config = dict(
    n_layer=11,
    d_model=224,
    n_head=4,
    n_kv_head=1,
    head_dim=64,
    d_mlp=576,
    vocab_size=2048,
    activation='swiglu',
    norm='rmsnorm',
    norm_place='pre',
    norm_eps=1e-05,
    positions='rope',
    rope_base=10000.0,
    rope_fraction=1.0,
    qk_norm=False,
    attn_scale=0.125,
    bias='none',
    tie_embeddings=False,
    parallel_block=False,
    extras=['capped logits'],
    init='uniform',
    init_std_qkv=0.0334,
    init_std_o=0.0414,
    init_std_up=0.0477,
    init_std_down=0.0477,
    optimizer='adam_hyperball',
    lr=0.0068,
    beta1=0.9,
    weight_decay=0.0,
    lr_head=0.00804,
    grad_clip=2.0,
    warmup_steps=200,
    schedule='wsd',
    decay_fraction=1.0,
    decay_shape='square',
    final_lr_fraction=0.0,
    batch_tokens=65536,
    seq_len=512,
    doc_mask=False,
    train_tokens=327300000,
    steps=4995,
    dataset='wikipedia_en',
)
Each number is 200 + 40 x the weight over the matrix's rms, rounded and kept within 0 to 999. Layers, rows and columns count from 0.

# layer 6 MLP gate, 576x224, rms 0.0477, rows 572-575, columns 128-159
204,191,225,179,238,213,198,276,247,214,216,153,240,185,224,281,139,118,162,322,249,189,210,154,214,177,245,234,125,185,204,184
210,180,261,268,224,92,195,282,208,230,227,241,234,204,287,220,176,111,228,186,210,249,239,215,178,178,144,252,155,229,218,248
145,186,240,205,177,193,236,126,249,162,208,202,270,188,201,181,209,220,188,209,228,195,207,130,173,188,239,162,172,191,240,213
213,181,209,216,185,185,128,100,177,211,190,187,241,181,196,227,231,211,200,192,164,180,239,169,251,238,266,152,188,197,190,182
# layer 6 MLP up, 576x224, rms 0.0477, rows 572-575, columns 128-159
198,156,182,215,165,318,201,113,192,205,152,180,145,216,220,249,213,233,189,128,207,214,134,173,151,226,193,165,295,260,232,150
167,255,237,224,167,179,103,157,124,253,239,194,267,212,183,256,221,221,225,230,208,207,190,213,225,194,239,254,169,185,218,235
231,224,133,192,142,177,189,140,171,138,222,195,173,160,213,253,197,235,220,242,204,178,184,186,225,261,251,146,210,205,196,244
203,210,283,176,177,210,172,216,213,181,167,210,190,145,150,221,227,208,218,175,231,246,179,225,171,280,169,233,196,214,226,225
# layer 6 MLP down (transposed), 576x224, rms 0.0477, rows 572-575, columns 128-159
109,181,177,144,199,166,186,148,183,157,183,212,134,176,256,232,150,190,204,236,205,200,192,205,187,139,111,254,139,150,254,310
190,172,171,281,189,205,203,158,241,217,199,176,219,180,173,242,174,205,201,158,144,222,135,255,258,248,247,225,200,179,157,251
159,143,208,280,106,173,166,214,209,240,172,190,241,230,276,184,231,195,173,188,161,191,154,197,129,212,179,214,230,207,191,195
198,207,153,182,223,172,170,112,169,237,204,208,211,161,181,220,215,123,234,188,216,274,232,216,140,226,194,146,209,196,142,171